config = dict(
    n_head=3,
    head_dim=64,
    vocab_size=1540,
    norm='rmsnorm',
    norm_place='pre',
    qk_norm=False,
    tie_embeddings=False,
    parallel_block=False,
    init_std_o=0.00868,
    init_std_down=0.00868,
    optimizer='adam_variant',
    beta1=0.9,
    weight_decay=0.027,
    lr_head=0.00663,
    train_tokens=110700000,
)
Each number is 128 + 24 x the weight over its row's rms, rounded and kept within 0 to 255. Layers, rows and columns count from 0. Numbers have three digits each. The size before them is the row's rms in percent of the matrix's.

# layer 6 attention query, 192x128, rms 0.15, rows 0-63, columns 96-127
127:128172127184129122107125131150150153126108139120157122115121119142112143174140168136116127142122
083:135101109088167148166128127157126144062152100168125189148130132107129121102076073110115118116138
080:142125080129186124131135117147153126116150108166119178151109127090146128094088080134127109124109
104:110138157157120121098152114152130148157097144089149088117127106157135142187150159115113125154120
097:110147170116132124077138125133126132141104154109164090126121112173134148175142145134136129130116
095:121133147152113127073145099141159114153105138108136098124117114143135142175160155120118120114088
091:085143087123129149125139071167109143117164138117149136120070115131115139120106128101151135142158
096:096120133161150135110147134144129146162093125098169097105100120160140165193113158122106132143133
099:147112103132114131139096118129152135137166101157075132115136145104101107105125111136099178118154
088:115127093137122137159174107130109091116144136139070136098130134102087130114102135112115175159147
091:118149140134140119099161131152112158138086136131177110094119106174148165202109165135119140160168
081:104137151169141110155106154139136160097130094113172094161106134109118148140145090100161107109151
106:109121112122097140167100153117119102131156122174095140140104164102142116063159111115105129105123
124:146092106116112099121112080127129111093128144099103146181140136127128087128123114121104081136092
086:129119124131092142141106118103137076132125133118083125170123131104130116071155143104116099125100
137:137128115166142117120204142125129150128103127109173125101116113141136143211129147142155115137107
108:139119159126080180138065176125119107109127093114110114184108187132112155101161119118156125104162
112:134099112137152121164137074153107136143140167144157106121130130126125139159117098114095132110151
118:165131193114144115118126116097106166157123101106136106099127159114167112123125119143147152151086
103:147095116108150105122081101138128161112138125131138123122164169137115145110151154110119118133091
107:134127160149145180163105146117108134157136155083148154113115112128121117103150134098133086113124
097:148105156166128158095088122175122149095089143109167122113150129137111132129120118141142111117116
111:122107097146080104118139115105155069157120129138138109164135141135156127137155130098112128154085
098:150138094105130106125158127147095102116126089146090125117146104097099135123130103164174115118137
094:130138147079142147130137112126135117109123146150134110137112137124111130124149127136144094092171
110:139138137117160127127138116155118156132117167117103174114174113121135115137140105137090105148145
102:165126142167124123126138152155139161102135121122144122138135138130205095124174150135092104115117
107:171099155121088142142085134091114139140109142100144114135119173111161157130146115123107093134105
110:141167138152182127117129118162177145119135148119100143131106105143110122127065112124129167112144
095:140108136153089182125111140158141150104137145138180148129133136155109104135088114085134117191120
114:108138156126099140159120179138084086137132094116160119124131144137137139107152125145167147094106
099:185053150149128131140101116143092134112116104074160107150191168129088085154140102091120156120110
102:132122133121173142106157123148101123071118129141191176120123099140122136146121140097137090138117
118:124091140099096120168116150091097109124144127134087119140134140098128103088122118136135152115157
117:116109130093110111159121140095116121129150129142081135127139143103125104077112120147129133125158
090:158141106144169131094145092150136126158117137139154136101142114156117139167125126132145123124108
102:135132110168126131090138094153135134143111140107154122110121111145097179154138128119109124129112
091:143124113126122117139112116126115116108152116156090163125128135082114099077120093154118117107115
103:171125090120138143173117136118123116101179117158082143150127150098120111077122104120121145114136
091:103122091147112105137146125147119099080138112124149132130130142136104116123119130130163073114142
109:095102136104059085160116155150136109145124109111111141128132126116109106144121113138130116134083
098:145115136100124140171088144138118151081161110144081151146156132103131070084130096109146101117129
084:137128122106108126141153115126127163101172132123077164096117125104134110109131131150105101153100
093:125158138142115136111163145165125142134100132100164132105104100159133157202114142126143162126159
094:120114116113125130116107147112104102153116110108174156153142134155157138125152152116124097109103
097:092157141159121098105115142164127136098117129162119078120142186135148114113154140131156146148135
093:093101153089112125120108127103124092177140117135131123138137140132132131110124156120135114090123
072:135140112139150150133111107166104105096094136155111123136142089138101106116123102174106138122165
101:102142133100103125149131169139095132125128100137170123153081124122146146124162117147132125117102
099:148146116150110130121139103136109118085163122098133119110147165144111107140117104089125144147119
102:071107123112122111163111168107141165063135143107182181105133087134123142122131141096135090124130
112:161137134125149138135105157125111142098124091129158125138160154149083127106115126088146115126128
109:132162151109115116157113153139120134071140127104096129152090144121131115112129125130120139129115
120:112125125166149132133122122148120111156151090157108117119145107123104145124153108161132130111125
111:167133078097149136155162088125111134165151135150106155117165145120138109139110129137130140149163
111:153129156113129162129119154129145149114122127121101155102123121121068148115111109137143164141155
113:149128106115163130172145121132089140139164111149180084119158139143135123127111094178100121086179
096:120153097156129104128190156135134089116147070155113111133092123138127113142152125121158122099121
102:093153053080130142167140102112121131157136142163125188129146137166099165108150160142130120142108
110:116086112113116167177133107101101119137153106124142138155136156120119136140101139105169138174130
099:112118125146106157147100115114180134150088124133155114150105176133197129115137157119125127141120
107:111144077154154135170125104137121128149099134126141164112132161133110132100105166113133144115167
108:148133130141077116092132161152158163097095092166103139124096107114154132135127113134109143173147
097:118162106156124129129126098168122094138143127131105112117148125155134130120131156103148120156122
# layer 6 attention key, 192x128, rms 0.151, rows 0-63, columns 96-127
108:146112159134144106142144115125115145122134179138100095060112129092119117152097107107110152113126
079:132163107136098132132170172152119143147146137154147101188150112141130130126151164139150141119141
071:132126129114117118130158148115121103178128100147182132195150098138147155095127162142130115104160
113:149125101147088135160180121139130158085136132123093117096133126063130097196113106153116121110121
113:132098142155122128149179122128116160119097131135114113089126139081144100220133128153096143145139
077:142091125181127147191216153110125168141162158103129115092151082099120104196109158114122149148165
095:138118146099120134128148117117147159128147131143089117123128150141115140129154130159159125084144
082:141117146166117149158223148132148145102133155129117129101136105086121093205121143146148165153158
092:110140149122131132132034106121135101144150132100161138168123141169106164021140115098110110146093
123:141119170103127147103087119098172123191132115125109172175115157147138157089145115081136131109143
069:159105136190131130154252117144110154103137130141135138090098123086147100205111131132131161120118
119:129142104140098127187161115151091143133112109093117129089126088122132116163101148156142143128137
076:117122162093130127129006133118146105129141119124138147173137118150125147035135120148133116142093
103:138120103095149173092068123130104095136088093135135161130119149123128140133155120120113118102196
083:115131105066129135119012116127131076113142106123131134185179134140112145020135124121134105129124
074:126108091145111108119242097133151141154115119152122142097108121104107085235137122083126141132135
095:140130130105141100193093128141117149082116151114150082123167101096149129103091140158151114125103
110:159127126138132187148130111142143151180103132122090144111081127137123112179140133100108151153116
117:116131161158087110114149158133129146152105090112112094143131139103098117131124104129110121137144
110:163122141156113135153154116132105113145079149095080107144095110118144088147130102152141141125131
105:101117169123078141145122139151154122132133152142125117153164162144103148094162133134130096175135
099:137143115151118172177141142122094136145108122130115131123100162154115076125104118164160132141144
110:114120091174150151113111137069109094121109115135117140134156076100165113129148124078129145132128
098:139093115135136110153145154143122147125110153142163108075149105143103156151106116092158159134143
096:128133102140082127150138141149114151085114158148135090133117157137130132163135092121162110151093
112:117164117096110132116147150115101128083105178173126110151080161138118096143159108150142162120129
100:141121138135101084119122102145115116122157112154129105156108146101120087112144137124074084139135
107:118156105139124097129131129142123126085096160116116074125145082113138115113115134129131122118134
110:090122189074145117118140153132103115153154080126139141153152136154138164079085128117135121099132
096:125120173150137174118107177065121127147130128152100140119122133122160125107131136145116155108141
114:149086169148101127173123135106114121152151110131173100123145137126109128136144123115157118136105
101:126183093122142138154126168121104112132099096097152156100114124118123109130127145114119133136172
125:125111123149110152183197138144147164106160164152110094103135096084114085167118127133109160084134
118:111142156118150115065060112102137084159113096131163158157120151199142186078140138112145108148147
108:113131154124146125064048105125120094150125118131154156155125137194144177043134149108147103143122
085:145151115152093120158227147141126154125133143147125105145135100096121088179109143171122164081141
080:141130113148113129169227163140129130110151142143130119103139113079121082183094125169138165096156
105:118148144125143132095054135117096085139163124123178137160125122182107164062128126092136089125149
089:099131153085130118102031125116125105135145136133144142157120151171129177015135119124120077106104
114:122093114120134144110125122109130148160136067097141156098077146121135145102123148113134147104128
109:163127112153176157098116120111138156128077084123161163113093103122126136149153163130127171143143
075:112144138059145136113051140088143117145118104144128133143123172163142165078142118161121122142101
120:104124151120125093076100136100126108165132110132129136149147149134108125070162104096162099104091
073:163103139154140116145230142131136165134131168142155125101115097118120103246097156124152142127119
132:140119119163124160152152146133119151126151168148112110098159102097127098184119169134082141146134
110:149116126164148107142144131142085170132133123128123097130152124115111072145087069172142156080151
092:178138132188144111156077133141130157149130141131154126142139121118127106156110168140104137148119
171:088114112058124139107052103118140073100129118135140146148122185153138167055134112128150107139110
110:122105132131124115142183150150102133101150118132176117085103080089125142175150116142142091102097
095:102126152167126111129131124118132128133140064116142126113123148109137135137116095100105138091143
103:128098154132117116168131133104143086147141076105112135117133135150139101105157165118132145121094
106:122157105093110134156170170104125119116137150116120095131127111133157150125121065175133104115112
101:122125120112149114128144108138124165140125167122134118110115108111148147143099164145159120119143
116:125146115085165116155130067166145149133130141115137112082129110110121169121072153133121094134137
108:160113145112122140075125180127137089124084100182112149156124112101162106143150124121126149133106
110:080140132080093096132147158101167075093114147120178089132123115151133169095122111170139122128105
112:118135117128124138140127160151135150122138121118109136080115145114152160137104142132132106146099
100:120088112113143120127115104141137093136166078116151146141128117108112155140165098062140106145130
101:175075125105147164097128107137144136168105173170126127162116118111161112155116163131159181099115
107:124139120126113151124090159106157115139117111128123114132124140084112127129155130121127122085120
099:108128127137146113125111105137136099126130140124111147199143128090172088125109181165127116082157
110:134111140072134097121134100133165134142160114145126127197137142129112129108147134112114169107134
105:105098169137142098141129158082165111092155110126125107117130110136106118118132079160124127113105
100:139145130185196129144108040169076118096137163113139120130150131101104135154135150116139133112101
# layer 6 attention value, 192x128, rms 0.112, rows 0-31, columns 96-127
114:137093119166104131158126126074145131129111103110116083140160131183093125130152128141161126152127
110:094098193142119137119144154147144082099100146121105130113171101103147161124129080121160123120169
121:173142111100115087119139116098170102126139129101134135150088136115122078124145150106121134091121
118:158145134144167119121133120118126191125162138081117109126138169175088106119102148148119170138161
113:102097110155187097099128101154107163132103108142122165128133153090194124119175145159111136133082
124:089134166155107100138128144112162124109120151050125138158130161090155094141158151161141140160110
106:078088127134145151111131145128128149160105129145141130151112125100146137129096145139174147075138
109:139133077127083093123127112135127129149133153148136100105137168102129150137135146158095116151149
121:143140106156134145109137121119108153158129119182124137139108129090122110113127134145075047123159
113:112062185137174136099126137130141111101108140095100166141151107101098093131124138139139123114131
124:103123170174135155142140129108142134133105100088123150121108091149156150113081087136110139149117
111:140088116157100083126133142130144119099159105113092166135147139153140095125101155126146132142137
089:145162127118099137138127112108138149141140113118127189143096178120136129137101159123112127152141
105:091119110123124160110124108142103145124137155131105130156188085137110124130124169123153137160130
099:131137111114168147173129109111108114130134117142135132139130106105172126116126121154128141118157
117:170154162092111104130139145151111120115160128170122142169117103129132112118082115120136140112118
122:129106134127123170142129154113186153145083135141127082115122098141167133117133126144102081110102
099:117115167106120163115154136154187117148122139100158160120149123102155131128108145151142066148131
127:184146049108145140126128109115146122086134141140147115063094140159127166116117130107166160158128
113:125114150114108142141112125105129186147141127125133074114160126109134100129122179115148097078115
110:169118190131179129126133112168129172173108102128144156148115130109140122124101150112148084065096
112:114145132136127167118129119142102147091133112109126156124121139115170121126077122148101112094145
112:138189125108131095148124126143112143143131126096140139138144096081122111123153102108115153075203
113:089156138163146179162139136168137111138142151120137154153085103115117114116127094131098127174160
113:123134151090114108136140140120103146089123136086146138125141124109138129110113113138100106140192
113:168150098126126092144126132149142123120093152133183133106159175138106100128133128171110137104151
102:143117159113121120163121112168091133165176160097085122169128121099112096121143132126099123137115
101:158115121090159100115124109137150119118146111128139088177142146151165121115107154127101125151087
125:181110122147162136083126102186104115079129082150129120095138132145135107122096126091151103141104
114:158095110145147145086125104112147139122127114132117131140088125171093097129104174122172125146093
113:140095142135148163160131103148074142106151138144112155145132113123114127125103143151151169135143
107:098106167129136164134140159105091167105143148120119144141091132126136102116129127145140143104153
# layer 6 attention output (transposed), 192x128, rms 0.105, rows 0-31, columns 96-127
116:142164146081125146125203126148152110104160138121155144133157110113110129154125117175156136130168
112:186097062132133139107164105108101179154141128140149135121116144150155153109107170126116166139135
123:093114174122110158163057123127124126154138130127107091108169110132095165112085113185132102123133
126:126177136122101088148119118134101110088103138145102148149124092091141113175132128153137123157124
113:121131181098132113159123139140099109131139132118123164167092118112083156129125109104092138100102
126:149124117134186126139130161139135118144103125112087149116134065119080177104068151137102118084142
107:140089130087147078156194140130085119147124102125135098129132173142092172123093144080094133114103
112:118134127137151126097149106154112160149129132132120145144119117107170108184091100116152145145135
123:126104138104114149172076158107110112150148161091139157123152124124077193142145134086089132139131
116:164122104090106095197098115093111149142106126130144099132140134133116087096161160146131149153149
122:129143095109169135115098132111140115166126175119136135140105135139138104097148163135176124111141
112:137143139117148112160088123136108105133128150164093133117126106090108168103108113161141099101155
095:111150173123135134121127161131118110100139114141122096126123111123116183126081151117133122093104
104:195126092113130109110090149104191108137111159149163102133117136125132113117132071137126146139119
105:143152129124122117098106120148124102122115103126110124117117152137133178119129126103126090121062
120:121125086145127154113101115107155111116178123142128135129112131170143156100138106105109133117116
121:114114138102129127102164088139119142124136167110105144179145153102082132106109174098129154146150
103:168109120144121084112214109132109128131150154124148111124105132110117163129104155124114145126082
125:085148160186118164102169133142110098095149136122142158116129145091164092141165124144126107128115
114:106102150127160097120111101136142135119133175110098125134160103136112124123073143149152160120167
109:132102158115124112115196154083136108130166143102116151162130115141080143089103139099109168127133
114:119120119114119110106107151119123146122130134134097133133155085150120128111139142095129135119120
120:151137143157138122145018144137138148100116137121103131105123112154123129110093135178141167164134
113:136118086117140102143048118102124157104081096128122112109124091146112133115180124120101116134118
116:188154144172115116137052133113125122129094133135119161126141152140137152145104167102141148154084
114:128126144137164102125163133148111126141149106138105138117135113135135107182137103141113164146125
112:146155115114135132123050155079138172139087124131105154128150083102118139128110124116108121134158
105:129111126133110146130183102137108133123144102156160158142122144118134149164135128100131114142096
127:125120138111100123122081110131125126132166141139138121118112136149136067127224126165141134139128
116:125151161109101096152151141116129064152142141123149101145118162088095115148151111146169102126133
113:131151104116150089107091161117127121109121133122137139084125092166174126139167091134128130101137
110:141163125125139117149179138148139079136107123123085131136119158134127135135108138106100099109138